Part of a small language model's weights.
Size: MLP 256 GELU, vocabulary 1783, 2.59M parameters.
Architecture: LayerNorm before each block, learned positions, no biases in attention or MLP, tied embeddings, normalized queries and keys.
Training: a variant of Muon for these matrices, 99M tokens, 12070 steps.
Each number is 128 + 24 x the weight over its row's rms, rounded and kept within 0 to 255. Layers, rows and columns count from 0. The size above them is the row's rms in percent of the matrix's.

# layer 5 attention output, 128x128, rms 0.0672, rows 0-53, columns 0-127
size [ 95  96  95  98  94  88 108  98  97 104  98 118  94 107  99  99 103 100 114  97  91  95  98  97 106  97  89  94 101 102 106  97  89  88  99  99 112  97 125 107  96  89 108  99 102  85 115  94  89 103 113  99  87  99]
[[132 116 182 126 123 124 117  87 178 167 144 149 146 106  95  95 112 118 150  98 119 171 155 143 141 100 133  96  86 161  91 156 106 125 133 140 101 112  98 142 116 121 131 143 120 121 128 117 135 139 139 138 113 117 123 105 148 114 134 137 128 140 122 128 123 131 132 157 122  89 108 155 170 108 159 161 130 169 101 163 118 149 133 134 160 109 180 163 125 164 147 104 169 134 142 104 141 150 167 123 110  72 130  96 143 116 145  91 101 157 153  89  81 128 129 120 130 114 127 165 124 162 152 104 131  81 107 106]
 [107 100 101 124 164  93 166 104 146 140  97 124 135 147 135 173 150 170 110 129 107 130  95 147 131 120 114 112 100 111 121 135 147 142 108 141 158 146 115 114  85 122 108 114 106 148 161 184 105 165 134 134 126 126 103 122 150 116 140 114 126 141 118 116 124 125 130 161 128 108 114 107 152 164 134 126 173 124 175  98 121 137 198 116 120 140 121 129  91 132 154 150 119 126 141 140 120  85  81 113 114 110 130  64 108 124 150 126 130 145 150 175  85 125 146  99 157  67  99 106 126 100 149 146  99 118 112 101]
 [178 151 107 141 154  90  96 143 141  80 119 105 155  93 112  97 123 146 121 107 125 168 142 130 119 137  74 160  98 151 155 142 136 144 152 163 110 154 153 128 154 126 147 132 119 127 138 133 108 142 145 143 112 102 129 124  72 140 165 149 129 113 143 116 101 123 131 115 115 100 137 147 149 136 147 132 117 161  87 134  92 124 165 117  88 138 132 172 160 123 144 161 103 121 138 116  67 113 109 114 154 101 177  98 130  91 144 136 173 135 151 142 100  94 127 107 167 181 123 137 111 124 158 117 139 114 150 118]
 [131  99 135 117 160 145 143 103 152 122 110 138 119 103 117 128 129 100  95 130 147 154 135 119 135 118 140  82 123 119 119 106 138 118 136 106  99 121 150 104 100 146 140 132 138 118 126 108 115 119 146 104 123 121 118  94 110 158 167 160 141 141 123 155 123 123 167 142  93 132 110 122 162 114 169 123  86 152 117 153 122  86 152 121 148 147 105 122 120  75 134 124 147 156 101 154 124 118  74  74 114 123 117 131 145 172 121 115 107 117 152  81 166 169 147 102 131 145  88  64 181 128  94 138 114 154  98  65]
 [156 124 141 124 111 110 123 143  94 145 101 116  80 168 115 151 138 142 126 158 165  76 155 154 154 143 152 125 152 140 154 173 134 146 102 129 159 126 124 128 171 146 112 121 139 116 127 141 137 118 114 114 130  97 128 126 143 136 147 154 130 109 117  91 127 102 121  90 118 127 180  65 143  92 101 170 107 111 130 142 143  86 100 117 138 109 111 119 141  49 123 150 142 142 133 161 136  98 127  83 117 161 158  88 111 137 102 144  76 128 119 109 131 163 138 167 127 129 109 149 138 118 158 160 138 125 142 142]
 [135 136 148 101 165 123 120 133 135 130 139 129 183 149 157 124 133 131 125 115 105 119 122 132 145 142 106 142 124 138 120 139 154 148 112 121 117 146 114 130 152 114  94 104 101 137 116 149 122 114 185 113 136 133 123 124 110 131 148 118 128 116 122 127 113 157 124 173  74 138 120 132 124 162  80 123 110 127  84 114 127  74 102 111 143  92 164  66 140 153 140 140 110 100 149 124  96 112 114  88  99  92 108 150 130 145  96 104 162 182 123 133 185 151  93  75 129 142 140 153  72  89 121 159 110 128  92 139]
 [137 133 136 136 124 154 149  96 142 160 152 142 120 139 129 125  83 118 124 133 147 116 124 160 131 126 115 115 148 143 112 152 126 149 123 153  90 120 135 136 121 125 135 140 123 138 129 126 103 118 132 103 122 116 115 154  89 107  98 145 127  97 155 100  90 117 145 152 104  89 105 130 124 134  88  44 114 149 205 119  93 145 106 137 112 129 113  82  94 143 132 107 119 144 134 112 126 101 122 135 112 148 135 115 110 106 124 101  99 154 161 129 133 101  95 229 108 120 133 168 148 110  89 162 137 154  98 126]
 [140 121 133 121 129 121 102 119 107 134 139 124 125 132 113 106 118 106  91 122  93 143 144 156 120  74 148 117 164 131 127 114 141 116 128 135 157 135 111 111 130 121 108 107 141  84 104 152 138 139 121 122  97 120  69 115 104 146 105  93 126 129 107 124  98 115 121 141  67  74 110 115 140 152 124 144  98 139  97 111 124  97 132  89  74 118 131 149 137  95  85  96  99 106 125 139 149 136 121 141 112 166 137 103  89  87 109 116 155 112 171 128 128  98  52 108 103 179 131 146 183 123 114 121 101 119 142 133]
 [129 114 127 131 122 151 125 143 112 144 180 151 136 162 128 135 127 146 134 136 150 152 136 151 154  99 137  83 141 155 129 141 131 125 147 161 131 126 127 134 115 107 162 144 150 122 107 130  87 146 116 129 119 115 106 159 112 128 138 135 146 105 125 141  73 145 148  86 154 161 119 118 170 106 110 140 159 168 135 131 155 158  94 138 122 141 129 157 132 106 116 157 157 145 118 101 102 140 152 110 153 103 124 137 153 147 132  90 110 114 108 169 150  77  93 198 176 157 111 133 149 200 156  90 120  98 130 165]
 [119  90 139  81 127 145 161 114 156 141 100 166 124  90 132 137 100 109 131 152 141  99 119 120 132 115 124 114 119 122 151 130 143 144 145 111 135 146 129 131  92 108 128 116 102 111 117 130  87 115 122 127 105 119 159 129 139 133 118 142 107 131 136 133 143 141  69 128 118 149  97 105 107 102  90 111 146 101 136 148 164 117 133 120 129 146 169 127  94 120 156 117 130 130 133  94 156 123 182 150 112 109  78 101 116  81 136 129 120 144  66 149 140  82 136 187 109 103 111 161 102 123 165 212 103 141 150 120]
 [145 110 116 128 154 174 138 132 113 130 131 126 171 139  97 100 164 137 121 125 129 122 107 144 137 133 111 116 150 162  82  99 127 129 125 156 143 122 103 143 167 142  86 129 137 140 130 143 127 128 129 135 147  99 173 107 123 109 112 129 111 153 147  90 109 139 111  80 157 131 134 117 131 162 102 108 121 105 137 146 138 118 121 113 118 153 117 146 140 107 152 115 131 162 118 138 129 132 140 156 169 176 113 181  72 150 114 156 111  85 135 143 121  99 151 149 160 153  89 158 129  93  45 167  84 123 167 122]
 [135 126 135 119 118 142 135 105 128 152 117 131 110 155 149 146 157 150 138 112 135 112 123 114 118 123 123 150 134 108 125 130 157 119 139 135 120 130 122 127 110 155 132 146 167 142 125 128 132 145  97 127 149 140 141  79 139 161 123 126 144 138 158  99 124 116 147  82 185 142 144 169 124 132 121 132 161 140 143 154 113 124 163 136 135 156 106 220 173 116 168 148 108 113 153 101 143 139  70 115 133  96 171 173 108 162 133 101 153  94 130 101  69 150 157 125 162 120 146 113  87 164 136 127  93  81 128 103]
 [140 156 121 126 139 124 104 148 126 174 153 143 145  87 121 140 119 121 142 184 131 133 136 102 141 131 129 124 153 114 103 101 109 130 108  96 154 141 136 127 141 150 140 172 114 129 109 103 170 138 165 147 122 137 112 165 148 121 146 127 117 112 140 112 134 105 118 153 143  90  85 119 149 146 156 109 167 134 140 149 101 154 160 124  96 108 119  77 129 134 109  93 137 145 135 178 101 128 104 132 127 151 120 122 177 174 140 144 150 147 106  60  87 173 124 177 124 119  99 153 164 161 101 137 128 141 176 142]
 [122 151 183 125 172 110 130 181 121 125 127 122  72 122  90 118 104 101 111 119 108 106 131 135 138 128 139 132 127 128 125 131 115 129 136 142 120 155 138 127 116 138 112 101 114 163 124 153 103 132 113 119 149 130 143 135 109 149  88 146 114 109 159 133 162 107 129 109  95 135  95 103 102  95 131 136 107 139 120  92 117 118  81 146 159 115 171  93 147 144 139  95 104 129 139 131 200 128 168 190  98 147 107  90 101 146  85 142 143 114 164 119 131 150 138 151 102 105 102 155 157 148 153 120 171 130  81 153]
 [124 152 123 125 135 152 148 107 111 141 162  75 112 150 120 144 122 114 184 126 100 145 130 163 134 129 161 108 180 124 131 127 136 131 126 141 135 129 130 132 133  92 125 158 117 129 132 144  97 101 146  94 130 145 136  80 191 146 101 128 120 122 127 117 106 128 117 141  93 121 110 130 135 134 155 139 112 146 137  99 106 122 155 159  95  80 141 108 100 140 103 122  99 140 122 102 118 100 101 140 171 171 144  92 146 112 121 133 103  98 168 126 136 116 115 130 165  70 129  79 134 148  86  75 156 175 167 129]
 [118 151 125  99 115 136 118 129 123 102 158 103 129 171 168 116 117 141 120 148 127 161 134 162 131 131 116 162 117 161 153 144 152 120 130 133 140 145 140 166 146 149 113 117 128 102 110 144 130 155 133 133 145 127 128 113 163  99 134 121 128 147 124 145  87 138  99 120 110 168 135 115 132 141 167 169 148 136 103 143 114 116 143 103 119 121 137 113 147 132 112  93 132 111 129 103 122 141  55 136 177 150 127  67 142 155 160 160 107 168 163 109 141  87 119 171 155 162 136 146 150 130  71  67 154 147 153 176]
 [136 164 107 113 109 123 122 173 106 138 113 102 116 110  98 137 141 100 107 162 112 133 127 122 126 123 125 140 113 139 159 122 143 135 159 129 102 125 124 122 124 138 143  87 150 119 127 111 171 179  92 148 149 157 130 133 139 115 147 134 126 140 125 126 132 121  73 103 122  99 104 148 140 131 134 162 136  85 129 153 120 115 142 123 152 169 160 175 151 135 131 127  77 137 158  88 117 130 121  52 172 123 127 155 134 108 128 154 121 156 103 114 139 116  88 134 112  94 117 119 107 133 149 137 154  58 192  84]
 [131 114 142 101 130 134 146 154 139  99 120 117 106 135  90 166 120 136 125 138 130 104 121  91 133  91 137 115 134 123 150 143 124 144 124 111 120 143 137  91 138 138 138 149 138 122 148 135 115  92  79 135 130 153 117 131 136 154 148 127 105 135 136 140 159 147 125 114 142 117 164 123 106 144 133 166 107 144  97 128 126 156 126 174  87 156  72 134  82 149 189 158  91 102 174 141 148  93  59 117 156 115 104 143 140 122 104 149 153 138 154 127 122 164 110 125 108 160 133 142 160 166 197 139 179 125 100 136]
 [128 115 113 118  94 162 130 135 109 115 122 158 149 129 103 112  85 143 151 142 183 131 125 128 108 138 124 111 121 100 117  91 142 135 113 105  98 127 149 153 149 132 107 114 123 130 148 138 145 124 127 119 143 172 115 146 109 151 118 151 148 128 119 177 135 135  95 111 178 111  94 114 130 134 105 128 165 134 138 153 137 117 116  94 176 141 160 100 110 101 114 130  94 142 139 134 163 161 162 133  82 118  67 103 161 126  91 146 109 135 175 149 173 109 122 156 155 123 167 125 113 167 159 149 122  68 157  92]
 [136 136 178 114 159 118 137 107 126 147 126 108 109 119 138 141 125 107 157 107 166  74 122  94 112 148 128 137 131 133 141 137 167 139 139 131 125 122 142 114 121  99 141 121 119 126 111 124 170 127 109 155 138 135 142 112 114 123 113 150 111 126  82 115 147 132 153 171 137 133  92 139 153 145 136 118  80 142 119 147 109 157 131 151  97 126 136  99 145 135 154 155 121 118 117 108 130 105 121 140 118 136 183  91 142 110  89 178 130 150 136 128  92 153 147 119 173 176 101 123 118  58 143 164 109  66  54 107]
 [103 155 102 143 151 163 119 173 146 118 149 143 142 121 102 157 117  82 129 110 154 126 137 127 101 141 166 113 137  93  93 133 127 117 136 141 134 146 109 106 129 137 150 149 132 125 133 138 169 152 106 120 105 133 114 174  96 154 101 123 162 126 124 144 116 112  90 129 155 124 128 161 169 112 116 107 144 119 193 142  87 118 157 152 158 128 119  63 125 119 145 121 121 169 117 123 104 123 142 159 150 150  83 105 138 150 142 142 155 131 130 119 103  80 147 194 138 133 113 133 100 124  93 146 136 108 152 190]
 [150 105 124 147 160 108 167 104 138 145 134 109 153 119 132 131 110 121 138 129 119 114 108 144 139 115 107 146 143  95 192 113 160 115 116 140 109 120 150 100 133 130 133 164 145 141 118 130 139 137 145 181 137 136 107 112 104 130 179 120 130 159 120 151 121 109 146 111 156 110 100 100 125 179 136  97 104 171 164  90 161 136 137 153 141 160 120 191 124 113  79  78 115 127 137 180 144 112 121  83 169  93 148 153 155 102 108 132 135 164  98 142 176 164 104 123 111 118 125 139 139 159 130 137 136 114 137 146]
 [100 142 138 116 134  96 104 149 116 130 127 145 124 116 120 157 136 159 138 161 144 131 151  92 131  99  98 136 111 189 141 139 122 123 129 118 139 118 119 163  77 160 113  95 123 138 119 145 165 107 111 133 145 115 150 132 101 105 134 100 126 128 130 119 107 180  96 122 149 151 164 131 150 136 144 123 133  93 127 101 126 112  69  92 154  96 147 157 141 155 111 128 117  93 138 158 141 149 144 121  60 126  85 150  97 156  87 110 109 137  98 122 149 117 127  92  98 184 165  90  99 125 122 103 136 110 100 154]
 [105 147 115 124 141 112 152 151 142 167 110 143 118 123 117 107 105 133 137 129 112 110 143 151 145 133 115 117 139 136 141 129 132 130 118 176 126 112 136 116 135 161 157 101 115 124 159 117 112 114 105 138 132 123 150 106 150 141 127  95 152 148 118 104 140 103 134 145 109 109  68 158 159 126 128  75 109 105 119 156 135 135 102 139 168 111  91 109 158 117 146 138 130 120 114  95 108 160 145 113  55 160 132  94 182 143 113  78  92 121 164  91 122  98 185 166 142 100  95 183 131  98 122  97 116 132 108 158]
 [118 116 105 121 113 149 116 134  99 133 159 118 119 159  84  98 102 117 149 181 119 148 144 144 124 138 109  66 125 147 146 101 118 127 128 153 144 125 155  98 115 129 142 121 124 120 123 132 136 156 157 114 116 134 102 112 126 104 132 109 154 121 107 132 137 118 133 137 130  94 118 125 153 106 121  94 101 111 119 131 155 172 143  94 117 151 138 157 106  96 129 121 148 100 122 134 116 117 152 114 159 123 112 134  70 202 121 131 117 106 162  77 104  99  91  93 186 129 126 176 152 160 141 133 137  92  62 156]
 [123 148 104 110  88  98  76 109 124 140 142 137 159 118 139 118 145 104 142  98 128 150 142 125 138 104 152 193 128 154 123  99 141  83 145 135 126 128  86 110 144 124 113  88 131 144 128 103  94 131 151 108 147 142 111 144 154 141 168 133 144 128  95 109 124 140 110 163  86 103 143 104 150  87 156 163 144 102 101 118 111 108 145  72 108 101 115 123 134 163 146 134 146 109 109 126 115 146 127 118 156 169  92 113  95 165  97 167 137 141 118 124 164 158 176 122 174 162 157 108 139 104 131 114 137 122 108 160]
 [ 96 146 146 157 127  97 158 161 141 141  88 143 139 119 133 164 146 101 107 127 160 138 137 115 117 131 114 125 137 114 174 109 105 118 132 105 123 142 143 130 118 138 145  98 126 106 116 102 133 129 112 155 167 143 142 134 139 166 173  95 126 103 121 145 114 119 124 177 129 127  98  72 156 131 146 159 105 115 124 107 112 144 188 188 155 165 149  89 140 131 126 113 124 165 123 121 118 187 103 102 109 161 113 117 145 143 158 117 136  69 123 116 120 106 158 130 161 151 151 140  74 105 104 151 122 113 164 140]
 [165 108 123 101 162 153 150 155 123  91 113 113 105 115 109 125 113 145 112 172 150 109 115 136 121 139 163 113 117 126 126 139 144 129 113 131 115 136 151 108 142 156 150 107 136 125 127 131 146 121 117 130 178 143 110 164 111 128 129 132  96 178 103 152 108 105 137 116 117 113 158 121 110  90 128 171 127 111 131 157 110 183 122 135 133 176 112 162 142 113 156 148 168 144 125  99 104 126 151 129 168  73 123  79 118 119 156 141 137 145 168 139 110 138 148 105 134 108 126 158 186 163 139  81 135  93  64  97]
 [105 128 121  86 125 124 119 140 119 121 155  99 145 139  88 128 105 145 107 156 144 150 133 130 135 128 115 136 108 142 134 148 119 142  80 132 137 140 150  92 130 121 102 123 149 141  90 158 114 114 165 104 119 155 143 142 106 166 110 118 133 126 129 132 122 132 119 119 124 139  81 129  92 144 121 135 141 104 169 123 132 113 136 137 171  89 142  84 120 113 173 141 156 188 103  67 147  96 182 105 101 108  97 162  77 167 132 104 160 139 118 145 112  95 130 129 101 125 161 136 124 193  92 146 126 135 157  97]
 [141 115 125 175 105 122 111 153 125 177 137 110 162 143 129 103 136 144 116 152 133 114  65 101 123 131 114 105 111 140 126 113 157 166 142 158 158 158 126 116 147 112 128 129 125 133 118 117 136  86 127 112 115 138 106 123 124 105 141 142 158 180 125 138 146 126 117 150 128  81 142  94  87 165 132 130 131 141 142 109 124 128 127  81 132 128 128 145 106 160 117 132 129 115 130 150 130 116 149 115 143 126 109 137 120 110 149 158  95 164  75 158 158 186 103 129  79 113 145 119  83 119 135 117 129 192 201  86]
 [139 117 126 152  98 130 122 130 150 120 115 117 144 177 169 113 143  91 100 111 132 136 161 119 144  69 109 124 126 132 129 128 127 122 119 112 162 170 117 126  99 142 116 143 143 162 141 126  85 115 113 120 131 103 127 118 114 151 115 121 150 132 128  97 125 105 104 130 161 133 123  96 130 150  94  87 144 136 150 139 113 130 179 143 176 121  96  82 131 128 142 115 142 111 109 110 140 171  93  77 107 114 146  92 127 140 139 166 175 129 116 112 105 110 134  61 150 153 154 134 114 138 150 204 135 116  78 113]
 [116  98 121 152 120 112 151  65 197  90 179 129 166 140 123 114 171 131 121  88  90 142 147 144 154 118 124 100 114 116 155 112 138 141 121 120 127 119 140 104 126 131 116 152 138 153 144 121 127 131 117 156  97 107 102 142 129 126 124 163 124 159 155 124 149 132  98 109 125 111 143 165 114  98 116 152 103 143 159 122 123 124 128 149 156  83  91 133 154 132 130 151 129 145 157 133 134 116 104 136 138 163 182 154 156 121 121 134 129 107 118 129 107 125 128  76 166  94 134  76  94  77 123 102 132 155 189 135]
 [145 118  98 138 129 114 132 117 119 148 120 155 100 129 153 175 117 116 100 109  95 144 134 120 136 131 147 147 155 127 146 101 152  94 159 123 134 107 111  88 125 179 128 128  94 122 131 128 115 131 156 109 116 132 112 123 134 114 103 124 101 144 127 108  80 108 145 121 183 159 167 195 143 118 168 157 127  94 168 116 137 137 151 131 152 129 116 156 138 119 123 122  95 131 121 128 141 106 154 109 138  80 145 137 139 166 149 136 152 161  84 123 145 144 180 105 156 158 109 120  98 129  88 165  66  77 140 133]
 [164 135  98 117  82 140 179  94 123 147 137 121 145 114 163 134 119 161 116 127  91  99 115 131 139 155 131 144 126 131 135 121 159 109 111 167 139 142 134 103 153 128 114 133 142 106 123 178 102 127 120  95 132 172 123 116 119  99 128  98 124 127 101 129 108 103 137 146 180 121 175 131 133 135 100  99 175 154 117 100 159 123  97  67  77 136 129 175 164 153  99 183 163  91 144 141 102 135 131 150 136 155 108 121 115 112 125 128 152 111 120 143 152 154 173 120 122 102 126 151 152  88 154 140 121 121 130 138]
 [107 109 132 112 124  98 141  95 131 141 106 132 138 138 143 152 111 144 132 122 108 134  99  95 105 137 118 138 115 122 117 156 129 148 117  83 124 137 177 111 157 154 108 147 137 112 111 109 133 108  77 159 129 106 120 117 147 137 111 133 135 105 139 134 165 127 147 126 141 104 143 127 160 190 177 147 123 105 134 140  95 114 147 127 149 167 144 103 136 130 156 136  75 147 161 135 162  96 141  98 182  81 120  64 158 146 167 160 127 111 162  97 168 138 114  96 117  85 125 179 110 106 137 133 136 132 150 156]
 [122 119 121 130 110 112 152 139 144 116 135 159 119 138 102 117  90 136 104 123 103 117 112 136  90 143 106 122 132 166 148 147 123 162 125 107 143 116 138 107 117 119  95 150 170 136 161 123 107 133 139 118 131 160 150 147  93 111 116 151 152 135 138 149 148 147 126  94 156 111 134 132 105 101 129 106 117 124 169 148 133 130  64 101 159 167 118 160  92 117 118 151  94 135 164 105 172 117 156 123 112  83 151 125 171 144 143 171 143  79  69 121 184 135 131 158 146 140 139 192 130 106 155 110 115 156 167 131]
 [120 125 136 126 128 123 146 142 120 131 134 106 144 130 108  97 121 160 129 127 105  94 126 141 109 103 183 129 125  96 129  93 110 103 133 128 129 124 134 144 114 134 118 137 102 141 168 136 155 148 139 128 126 108 121 146 131 186 171 126 115 137  93 103 108 100 101 133 138 144 124 123 101 106 132 164 182 126  83 140 108 108 101 150 179 112 111 112  86 133 114 115 154 124 130 177 109 188  91 144 143 156  93 179 148 108  50 125 146 115 103 120 102 167 154 172 158 131 145 144 124 111 129 128 170 124 103 126]
 [145 149 105 127 143 122 157  83 108 158 108 142  91 141 129 129 111  75 129  94 124 155 110  95 109 103  98 137 136 153 135 112 117 111 144 109 134 118 142 165 139  84 107 130 156 125 114 164 134 124 112 149 110 139 135 101 146 125  96 140 148 160 156 154 113 106 134 140  97 107 109 116 126 145 112 124  99 102 139 107 134 105 132 120  83 125 114 129  86 199 127 105 122 129 187 132 153 110 128 106 142 152  84  89  59 139 111 135 172 123 105 175 141 136 102 125 129 152 160 119 110 101 168 153 145 154 115 101]
 [142 126 121  99 105 131 112 161 133 159 116  95 123 132 129 118 117 110 147 120 133 113 159 123 138 176 135 133 140 154 117 124 119 137 126 129 134 158 141 149 131 133 135  96 130 140 136 129 140 140 124  86 108 156 133 116 140 132 133 125 127 109 114 141 147 133  91 143 155  91 149  80  92 103 126 147 144 108 139  95 110 146 133 136 133 159 198 147 124 138 118 128 129 136 155  99 179 119 207 158 142  79  83 126  86 134 181 194 114 161  97 139 151  63 120 106 113  94 135  88 121 119 155 108 127 136 124 140]
 [139  74 134 144 144 148 131 129 152 106 124 111 151 134 112 156 117 157 107 117 128 147 133 132 113 104 113 144 108 104 131 140 118 147 132 122 115 133 154 111 138 124 116 120 147 128  96 150 130 109 129 145 116 131 119 128 166 104 146 133 117 124 112 138  99 158 139 140 154 151 120 122 120 168 147 100 153 116 149 157 175 150 117 108 161 133  96 141 100 156 163 172  59 128 126 103 123 166 171 125 122 100  73 123  95 157 113 120 118 133 132 157 101 107 167 141 147 164 144 227 115 120 109 152 119  94 103  70]
 [129 117 146  97 136 106 108 112 126  97 124  90 147 129 115 113 147 120 112 146 163 112 142 116 139 153 117  90 137 132 111  92 119 156 164 111 119 138 130 151 170 140 122 157 124 139 134 139 105 117 148 141  97 121 121 135 140  95 129 137 122 140 123 101 149 131 149  92 105 151 143 114 151 166 145 128 122 125 129 131  99 149 160 133 118 127 128  98 129 102 102 153 136 111 117 114 144 138 130 109 192 182 144  76  78 168 121 116 160 149 155 150  63 122 141 211 117 147 137 169 152 122 139 104 149 135 193 161]
 [149 130 126 133 133 130 111 153 130 102  99 146 136 145 150 130 164 136 131 106  77 133 151 108 141 175 136 141 108 123 131 173 105 138 128 164 118 134  96 125 159 116 105 153 125 148 143 132 150 137 124 133 149 158 100 123 136 140 141 116 136 144 127 170 127 108 143 146 125 147 133 164 106 156 101 108 126  91 156 135 150 145  74 168 177  84 126  89  92 114 133 126 120 123 107 134  94 160 114 142  94 138 145 109 110 153 174 123 131  87 153 102 103 114 154 155 175  73 127 172 125 154 194 161 151 117 141 111]
 [122 195  98 110 105 135 121 133 136 121 182 122 143 110 139 108 100 144 142 144 117 119 110 108 150 123  97 132 152 123  86 147 119 138 156 132 115 118 119 109 137 116 115 146 134 121 119 152 125 126 105 112 109 101 134 132 127 124 153 114 114 156 131 145  90 128  91 137 139 136 140 185 112 142 146 138 110 181 110 108 119 177 118 144  95 143 126 163 122 150 130 121 129  97 115 125 165 124 150 135 183 103 135 177 101 125  78 175 137 128 172  96  50 131 155 134 110 128 151 113 110 114 173 143 144  94  82 130]
 [145 158 156 134 157 134 129 141 140 118 115 123 117 155 118 121 114 128 160 148 136 115 122 107  90 131 137 114 120 157  97 157 150 108  94 144 128 158 103 146 136 109 124 154 115 131  87 126 137 154 125 133 121  98  76 126 139 109  91 154 114 133 137 102 118  95 142 153 126 177 140  73 118 133 129 137 134 174 146  91  85 115 105 170 125 123 110 102 145 157  86 103 114 111 147 152 140 143  72 144 132 121 104 169 122 143 103 159 115 102  96  89 166 192  87 141  84 131 153 117 155 120  97 167 138 143 108 138]
 [147 143 120 148 106 135  96 171 126 163 161 138 133 112 127 126 139 131 110 113 118 148 119 151 114 118  96 163 115 152 139 138 124 117 128 149 107 112 147 163 130 153 135 135 117 153 113 149 126 116 140 152 133 124 116 135 132 131 122 140 156 115 150 117 130 119 146 163  78 120 126 133 112 156  92 115 152 104 131 104 127 157 154 113 162  97 123  66 133 149 154  65 114 124 134 134 128 123  87  97  86 162  87 108 120 102 145 121 132 117 172 175 169 168 109 110 108  61 102 145 110 157  94  65 136 178 130 118]
 [108 128 132 125 142 106 136 119  98 103  91 133 189 148 156 126 132 145 166 135 131 177 106 113 126 159 136 138 129 135 166 141 107  91 136 110 148 142 148  90 118 117 113 137  75 135 131  98 128 101 110 106 109 125 129 160 111  94 113 145 119 169 147 144 108 107 140 129 144 163 130 134  94 158 150 145 183 165 183 136 116 133  92 121 124 130 142 110 120 125 125 174  98 136  78 104 138 143 123 143 142 124 113 181 134 128 135 168 140 115  93 116 164 115 116 140 165 144 172  86 172  92 123 110 143  94 112 136]
 [128 120 172 166 140 121 146 115 145 105 164 142 132 117 149  88 127 137 105 112 113 178 123 162 115 123 123 144 121 137 104 112 143 130 115 131 147 112 135 158 116 135 139 115 140 120 164 126 128 144 114 126 120 161 119  81 154 139 151 156 115  96 127 106 153 150 147 115 100 137 115 151 120 108 133 111  56 133 162 139 150  87 106 139  97 114 118 130 166 162 147 103  65 142 117 120 142 151 130  92 110 136 126 106 107 124 120 150 131 111 167 132 121 124  74 118 203 177 126 143 172 160 128  95 124 161 157  87]
 [113 122 118 117 127 127 160 142 112  84  95 133 117 126 118 131 111 135 120 145 120  95  89 129 121 137 135 141 144  99 101 122 143 118 128 101 173 113  92 122 161 146 136 144 156 119 111 114 127 119 169 128 143 124 140 129 131 121 149 148 130 154 123  85 141 130 147 138 128 122 154 142  87 107 131 129 110 170  91 101 183  85 106 105  98 149 116 113 138 123  79 153 145  98 145 152 133  64 126  73 118 142 189 122 144 132 105 136 105 130 122 169  72 177 118 132  85  99 107 149 150 134 143 109 111 180  97 113]
 [148 120 142  67 120 176 142 151 176 131 105 108 157 111 141 119 120 126 141 149  85 136 173 124 163 139 136 118 155 112 142 146 158 155 106 149 123 110 126 155 136 139 146  94 103 128 177 123 127 107 149 135 160 104 101 158 175  98 136 118 158 110 117  96 168 181  83 106  84 131 116 131 179 119 130 158 127 122 116 139 102 104 119 137 168 151 143 129 161 126 108  92 115 146 142 129 145 142 145 103 148 134 142 133 144 136  92 151  92 152 150 100 124 148 141 166  85 165  94 135 117 118 153 113 121 104 123 143]
 [102 148 113 100 138 142 102 160 158 123 121 121 130 130 143 128 124 143 132 157 114  86 146 169 102 118 113 181 122 117 137 126 127 125 133 162 121 160 117 102 135  99 106  89 112 116  96 123 127 105 113 139 131 127 167 129  83 137 117  96 117 102 108 139 147 101 117 117 150 153 142 172  95 140  73 129 182 108 131 133 141 139 107 155 127 153 120 100 139 116 120 101 150 124 130  99  79 153  72 109 114 102  85 168 183 111 134  95 151 158  87 130 138 109 120 149 134  84  91 127 166 156  99 145 118  99 110 137]
 [119 142 126 134 127  82 109 139 130 115 128 150 122  93 163 151 139 157 105 122 106 126 112 150 130 111 131 130 109 135 150 140 158 161 121  92 133 108 104 116 123 140 115 108 133 130 142 103  93 184 137 146 134 117 146 152 127 108 123 117 112 117 153 114 154 140 124 156 115 126 146 183  82 139 145 137 122 114 110  59 151 132  77 128 166 113 132  89 127 131 133 112 108  99 218 124 122 115 123 126 105  94 136 151 120 122 129 122 109 139 121 149 108  95 146 117  91 158 130 173  97  68 135 129  88 132  84  83]
 [108 129 165 150 144 154 130  86 119 148 114 127 113 129 118 134 144 137 118 143 155  94 132 150 146 198 173  86 122 118 139  90 130 150 110 121 125 143 125 120 115 133 124 130 151 169  93 157 137 132 141 121 107 159 130 124  93 136 109 126 142 129 144 128 146  93 100 142 131 127 109 180 121 116 102 115 144 104 109 119 155 180 130 105 107 122 131  77 149 105  99 154 187 114 140 111 159 132 139 171 153 117 156 171 165 145 148 100 127 134 102  76  99 130 137  91 114 137 165  89 105 127 116 155 120 148 109 183]
 [129 120 145 149 167 152 112 100 121 141 102 129 118 134 141  77 153 145 122 128 152 104 103 147 142 170 106  88 110 123  77 133 113  91 163 120 106  80 114 151 141 100 140 136 137 129 106 116 134 124 112 135 158 101 144 155  81 115 133  95 105 142 136 127 148 161  98  95 144 127 101 124 140 140 135 146 151 142 136 151 111 127 137 151 146 152 130 120 131 100  92 131 155 130 145  98 144  76 126 112 132  72 150  98 103 150 108 109 103 151  65  67 116 100 102 167 118 126 125 107 134 156 109  98 145  77 103 137]
 [173 117 122 153  95 122 145 133 121 151 115 130 118 112 131 146 169 138 131 145 150 138 115 128 119 148 134 122 131  98 118 126 125 115 100 126 121 122 127 128 145 132 124 150 138 138 121 155 132 125 128 120 128 107 122 108 135 114 134  98 148  95 115 109  92 130 135 148 122 166 138 187 163 101 154  72 176 132 137 167 171 169  90 137 141 130 135 208 132 143  99 166 148 129 116 158 146 124 112 142  87 148 147 142 110 171 117  97 106 144 145 154 105 117  98 132  38 116 154 121 164 128 159 113 126  89 141 168]]